config.yaml
n_kv_head: 2
d_mlp: 320
activation: "swiglu"
attn_scale: 0.177
bias: "qkv"
tie_embeddings: true
init_std_qkv: 0.0773
lr_head: 0.0316
train_tokens: 157900000
steps: 5462
Each number is 128 + 24 x the weight over its row's rms, rounded and kept within 0 to 255. Layers, rows and columns count from 0. Numbers have three digits each. The size before them is the row's rms in percent of the matrix's.

# layer 10 MLP up, 320x64, rms 0.147, rows 214-313, columns 0-63
091:138123171124115141136135115135136111131136080154113124131159118181136105146148168147119168131070101110161154159126124103103147104086131143130110152096136159137127131128100153143141089159167166
091:146110121104159138122151138156124100115099149147106119142176144093095144113116156096094090107155135109118098121149149103066143112121141115124143195140134179137144150118115139146134147096105128
091:117095140132163146120140106112118119143191128111159097121122112119117120170097129170131109145141119108104126115142170175099144147065091132157162135096113127179134131118107123119119101147153125
101:141154143098145124111100163112089148147138080123150131160117148116104144109133133134106175148131110118126142099122134095145089136152103163103125095108115177096133120142159140115108072106078130
099:124119135107108127116091123154138154117143144099129120117127093153137163128139116117127143152174135146109118103125118084100182107112140143146113135098118107147151150144069155107210161117113134
097:081137151168124120136102169136143145158154139114102120136122130129136095124153125134087178118049139146087150094149083131135138121132151097137111133120150095144146106114132112154144133168114130
111:117112081162119135118090113113103092138158191110095131123134139120122164125132189089106138143108141144165151139109151106131175108096132154159123101085130152105102129140144120123128135120138149
102:135135134131143105135143093183143134127107142134122156146154141128138139159126140167165176111109165129081127167131109149097100148149101126144114128088155144173146142076119110120153167128161116
105:111126095147116139172128089113170142099109147100102122136117128100122134112116118142102136131124180099081146151137164140116136084116105175178119132130112133137120115130091134117090118173090155
101:138147126146176125068163115149172120095148129130134105120139119161112125086169169092104124098150117146154119105132137103177149085146119126172129120133106121114121119093133124127156161115110143
122:119115125105134119114146103112159118150111167136100142124158149108130093113141114107109141137123110141090105086130086137125096139160158169082158095126126104139140137144099122068151121120190104
099:114100114110137145143149160120124086123116116136136124138104123104113183149134124146149111100142092125118124144127130165105098100117114114114177113122123163129091140140093127134195121093191091
093:137101087139121172147117154099118131120122135157136162108140118194129153121139113157129150072140128112113159156125137132120133102136111072141184096154107128104155106125115140135147123086101113
099:096130148153130123110109134126176138180135163090116121105087164118131126159095114123137140141142136105136174144139132114139108115085210138176126130161109127144122100133145144105103125126115133
104:110138158084138105111110156110138155133137137112100122142178074100080145106140123105110077159139165119093100098159138129154115136124141135105083138136146127129116083131121145134095144127095148
105:104099133122150141134149106106099123083129163129133130146145143120114100142133204141115151126116163161130172156134117151108174120138099142147141091140141159153116183135167118106156137136155142
105:084151117150141156143133086151125100152131183138131115099123097142133170121117151079129100151119119076116127122131131092097170111130159106106169129150128138108161134114098158127105097103136121
088:149136107144145142139106139103096088127152118142124122151143106101132146097128153146148091110148156140152111142109109164131159148140148110164118080169141129157086114152144084187164147160142122
110:089165173123096123073109132109128117106124140135133133140114105123133119130131144107086095104154068126156169113101136159145114126106138066130168130120129151112165081132135132139142143124104134
100:140117132102111127134088112096121124138117095112138106136201091143116106102131122081132082112127064164101129076140137134158109087138118149106138135124164123127140132125143129090126123106110121
092:174113155115130135104115161105157147119112098137144137144124115075090132117136065150127138131115163110116109097109159155165120138141143098120152163098103126145118136179189115123124144131133120
087:158124126127149118139157161120119136140133092116135178128141058173145120131147110142115101183147141155151112166134125181112132172116111137127103163138176122142117122095112134118106107142122151
098:150128142105128144090143096111137133134110138171199116115175132127139099152077134102137112126181149159129092161139101119131134106134137099157129106115114096098125161101167126142151146121129121
096:107090131129138124120106095124151132103142142110106074128138140101174086132174147114193137149148127114095157116128099141133098105110170106138117117126158158114174127140141117155127099119097106
097:123131144163139126144126096175122093156142143159128178105125083124161106170129119160122123152148129161128110107119080137132127163154147100153101104146103092129108109128112128110084179129109120
097:158109130143139103138112168098115147110122122109120140155152150128150133127145111127100165167129178059099117140145125178135128169146127102121152116110116119138113117125178091149113151173103110
084:138151101162171144126109100130123127122141116128187107130136120097126181124108171113118116122147167126140119132103110125160132161079113113152109161126121089166123155094109132142104132148172087
095:169123149145128105070119128122146149123147070116121178144116130123128116058128112126102126129156119136108167080115145149146116135126110133120167105122153175082101105153127114118109131131109120
095:075111107159103139109127164133123114167143154108146128104131124112140163152124082082110184163158141132131102126118180156114158133115079114121160171129132106110115157130132131116134140134146143
093:127118112122157083110104142124139121078106110138123092145142138120108098126149163124120110102064141100105135130103133132159151151158182061100086155118118137117115125136130123094130121132154150
106:096106128136136115104112145110107113096135116131187133132174104116149099137111151137102096143102085100157154143152145145138086113138131134132149149158102145097094093138106142116126144191143163
093:124175116110126150141156083087144139150130166083155137161137126176120111138147093085119172135120123138130136121104141168122139115103125120122127118117164122146128105157145155181157171110109109
096:147132134121138125096116109137108112141140101131127112090134108112127135119135114059142148137147100154118100100094129169157157090140135155141083101157142104126057144129127099132136079123120163
105:146117126169123159128143142135105094104124145093149101091144056123141106093124115120127059112110128131132161146137104162110128083161134122146108125104110146126114124124125142123148098089139083
109:186090117094144165122139142156106156081123100121107137088110137130135138153121150113105118168118150185165142116137115121167148133122119101160165151167125162124108127123158125139104111129123099
089:136136139086098107109115110088146118141142149151130179164125074100150143103109160115139120131132157071125151113094145098118089107107122150135144088106164102100136103124132136114121145164109120
108:099125127152138109108108149116121173133119141078152153132155149148102156155142101087133151141143130099162092081104126141144164137114116128137111104135152154116139158125077130111173116112144182
103:101129179114151107142114125130141089107112129128165108167141094155139116109111100147125147160128107096126117122106131138167107100158128121149123148126083172124152163098081130093135188125134114
101:153129101132116118132118124141136118153159080149137117141108142119159147121174100122148139150179114131128178091133118100123158131138168094119100105140125112102149133084154107140117117098183079
111:132112134096107166130108128122135142144139141128119132101108149159153139131156099103083135130113060119117147162117109107157181158145088106117095170118130141126124133147182142103177122116115131
107:111106138148136141124144073125152146104110153150108136137161127181160094117160154086129082121137114106140145132098102124129069157152130095127148159131150137142129159073129111133097124106139119
093:095141124126117159102114162133140135167106137129175145100122147164127141145123137149090160129148187159142135154157143137122150191108096176124159145107113076121130126111114107129147127125149140
112:127118168099170096128144135137152115115114105120148127104166160127117131140150138125107132118162127139122134097183106125134181167169179105141109093110124108084140135153147165090142109145122113
110:158133117095110110172170118138122106133140102127107146143161107146139118130143119128146084135104095180094168087117144132091105094131102106120110105098121133139118164087152154102150126133170145
107:136144164105165109134144094095139110142099129100105141166113134152186140153107148105124132172117132104124104150125077116125095076097075147119113150122162105115132141153128120165112121130121138
088:185130129108123122132156108134139148151148110138118128154103107111078124136118161104094147127075164171093081128138134146111111128137127126121085106114107093171077117123144119140119101148126096
105:107109143133066101121120163098172132129136108095075167109136093111121097158127120128167155164121168129140102118112098134130102138132099140116148127117114136162140100138135110089158087139127106
105:129135096101142102122115106134102103106107097194166127094148140167139147145078117122112106134131166136148141125133149143161118149153165147119125113186165123122134131090127138148113178132112145
086:112163121151170122106121136126109098135103062120162117105111144140128133139117162102118117120107162119110098139141109075173124122157097128131112139116078105091112130139128145156122119091153177
102:160138176164088152133124143122151141080107127130113130126101115139146092153109156135141106100115100135129128093137095106148105119140118145112130124150096146126133173082157116100182129169152092
092:157066134114120146090124129142162097159150119135152129112105143156128155123132136097114099113166139116062115144118134122136171123139097120130074097160137103162135130124159159119119141100154101
101:123158112130171135149160141125137196146153163175132129150152131119126107119138144085151127160131110159102132132153145128157102126119126092087110101127154106122154129158154135126112154122068158
102:115169095118162141105130156148123082096105188130083156150130134144136143156086155148141089174084124117114167131158134132141110141112106144139114102107136133124139087136106110115141113145127154
104:136117150166157127115116146156131112104133144134092092113134102106110091111167096156133115135150116154119130138116134161137118141111158218172118131110106146106101139156115169144165128139139146
104:136140102102120142161111196120127130148155100142147118122118085150161121171127127085119121096133140083090135151160098143123088086119133135124136142083137091094156132122119115157127136126158111
100:131133121131137103131152137121125158144185170123143125139149189161169092157131162085134116133139067123133144111108157146117153093137131158113080115113155150116148137122120120112121131167107145
095:131142126129109149136109142103145134109120148111127125118096140102142143077106104151154120143136073145163097133154119131137145171116158173135107145095096154118134151118179091127091070146123101
104:163104110164136124129136109160105164109116167118111112134100100118144138136122146119136093097113088111117146099131109097122118154120122080129150183055116135090151097109136129096136138120114102
104:133109139116175159139163128115146113152128155162134129125153144169106114109144135140123109125156153133118147121135079073125125078145094090108141130156071124145088153122150119134159123116122178
104:153108094137152105115136124103162127160081107133076146153131133095157127115103117108187148127164115121111169123171123137090145139119149129128136112152091135146102165125111129173117118169131145
096:091167103103118104130127130114114153131110173124125138137128124167143063126151109125077119161159109122184166160127134121130108116097124117141142125105127128137127137110134116163092093119182100
100:124105133192113126192074138152118130109132127109122086082134124132109140090121152140147146105121111094113097152179141133145134140134114134138144146164089087159116114116107112118134129102116143
095:181133152097157136138127159113133150160125090135106129130089136092141107132157123098128133131091151102157110158116125097121125128132133084103100138196125079123134145119123119118088125107157165
109:132136155060098124133131118164179154114137118131152098144131176149115157130150122081126083105126144128102111151107128173146149123107144130145093149109081139141150099121130125124113118123124080
090:181084106128158174106108082123152112128151105123144149130154122087158086156166140130125106135112113106137162128132097131107088148122119155112145109127107155101170087130124106120112141107114153
100:110135112107122131173133136112063098122134114114124133079092147166139121106121150138141178120105139118108162132141129161103157116156105162144092100089121142163152181119116119140126105154127119
090:128087118133106175135154158126125104133084123123123075135137124084121124114141138192147155115112090109097144130142094134095100149122145147138154158107121147144159129164117105100147131098152096
100:090120128139130138126176138168131128155095095108119165127161175069074111119154145124151155127132118138105156166114146141142122169121116149120117105147108130140105139102146141155110097163131094
096:126123122131155147138151138115103116181181119167118168086135138112096165097143167112129117102124131119120136120082168183123165118157127125102154135129124133148126160080138125108136124161112111
100:093153121153119081071120131147094163100090124119100127120100099112155124130127118103115144141123108102140081115132139140112067119149177088115124138176129105111124118136116142134142165158126111
081:132099112115113145153124109129087163132087108137136117127118134162192106164132128089125112139104078099115083137104095123124127131129124137092113104116094177143141117151094118152128077110138126
100:164071131131126124163133136107148114079132111124144137096121136152124169136068102104193151124116087108140121129144104079120097098115136139125129127156135109094137131135151139164138094141125120
096:132138102087158121160135088135157165123163143118144139163161129146110145090133152149161160101120140111127117146142144099166124137156140166099126136133163164145169153161168162140105131161115137
097:109168167148110160104118170087137118131124100104101165129149146100165110135178135141146167124106123097140102103132111169121145106121122128141101108098132135096149093120100104119160151158161121
104:152110141118141119091133119168127144146153098133124140092101127108145147133160104120086121106170101106138095125125142122108137104136074093084115157127098110161130114126208126120156115124141112
100:174130192145127142142097132136129121143083106112141116133133126116102139091128131124124142108169152156169123119121145091114106146171193070140149148108134131169117102135122145102113148122129130
093:148144124111148119154156162118095099132094127122197119121110102127142142110128061143099103146098139102115087131116093107111091133145131152092140158129123136145137068100151151129122135118140133
091:146113091112111114133143149114093114099095084119128135117133139137102122164103200123141108125129114142111173123114120118138093157134131130136120096116130139129099122093133154184139108123200105
099:152144133133092145123136172112159126130090089123107135152143178144119118103136124093083104098124098109125138125153118143167102149165099098171079156112088148128127134115169112126111116126134105
097:086152102186157109123151151122124137124109127143080101126138074134151167126133159107130132125161155121145100139141160157100136158110153094137146135114105124144076127122107107128123167129173113
085:076095121155112143151106106164117096106117130161104075086129154144119044119117125098160125139132124169146149162148114107152134129114108149141125121109140125115121143123160128118149116143158146
103:099087128125092110141141112123159134112121157112111186105138127163155173158121128145127112164140129131133145144172160116137126119077119128149109108141157080153105126088093146150123111130112085
095:127135104104100119095124148129134115153138114117152122103107132081100112124177098115085181135109158128132143151143137136068133130191137139108111117150165103147093153171127115108116119131146137
115:100143100120139112116131136120131127092111118149133100155117172143115104103141098160069133120176083110136121122141108156108122107115165141176105141123109100101088163160120149120092148164137111
100:103113139125099112134108098124109128155103084176102106126143097123169121148149185118163153156148083105154144116163136108146140155101153122133126183155148122122146132101118115104120116113167115
105:161126106176140147133118128163096099168175152095121113062119153118137098123145148118141133156161145124143137123100151123117163112139192158159112129152100120139145105143111136127121148106115148
101:173120093144129122150144160131160121080125102131141119165154175102156107158117114104102104103141141136151165113151130157142160110137098094091147131149141112130091124078172126119133120119096125
107:124147127152108096089128096180130138094113155075128127131110120108140130160115087143129175125074145155152127140159102129107121114143121139150109128170137147128111158149117153095130068127110114
106:084153096080099128130159134120140167139105161119151118146162140113100118163132119134129134094112124134126121113102105118146117117131151148125101124148114084133128082071096160163103162158097150
095:114142124125153090137125147174109133130161115159136114122135150148076088124110174136115134136185161144114128098142085088134120122156145130139142092170135108114123145123111096090132151091111159
105:106165160105136094109168109118108136110126101111152062112125086124136136144106131118138156115149097144154114073149141103125126129108125129147068130120109105107146090141108116137101155174141109
096:157120114167111078122120148139130133103156128106115131155145110165115136162155121113135110150161152108127156161133181096136093106129118081146134136143123187076171146104123135134113148124134149
110:132138118125114110091113101108170088116121155152116136168125119138152065144115149099112101128116088071126139128154110124136160124150116141118073162144082090122154107116132120110103133157129143
101:148111109103145100138106081098101116136160147097119098121082134161150126133110141093145147132161134109113151077141175130140116171148133127120113158124099154170138160115121175160111129114136152
111:140114134111119109115110119146123093133135096099126129139164139144186142148085148158114137123149130111151112176128158129141160111101141117110097131107089080147094103139086113123144194130123102
107:126121116114137151137136160121096109125121151107084112154133108125137110116109148116121140160123103119141140129096151107171117074148096089115167134160117106179104140153112140147153097078107181
108:113084134144125164102107104110124134132166143104162124176116109135130134166119143163121157122132120121130143174129130172118172158115119176142134089115118126142095150173123167102140106170134145
092:123135166104117101105121139128127126109199141106076171154074095130130135176123150109121161110150121146129113102126157121154120137083127132158136090141167132138135103141127155122137110139093114
093:112126132119148134087134062140136123112136127105106132121088113121107129148102148155131168111088066137140158075132111139129127158111102117116128162164105133132157111101150150155135095163132164
100:103124115129094114131136153097120161142135146107152159156175102119105131130105093113081160143120111139194138132124124144142167116116147171072131129101094152121093155139115112115113118121111095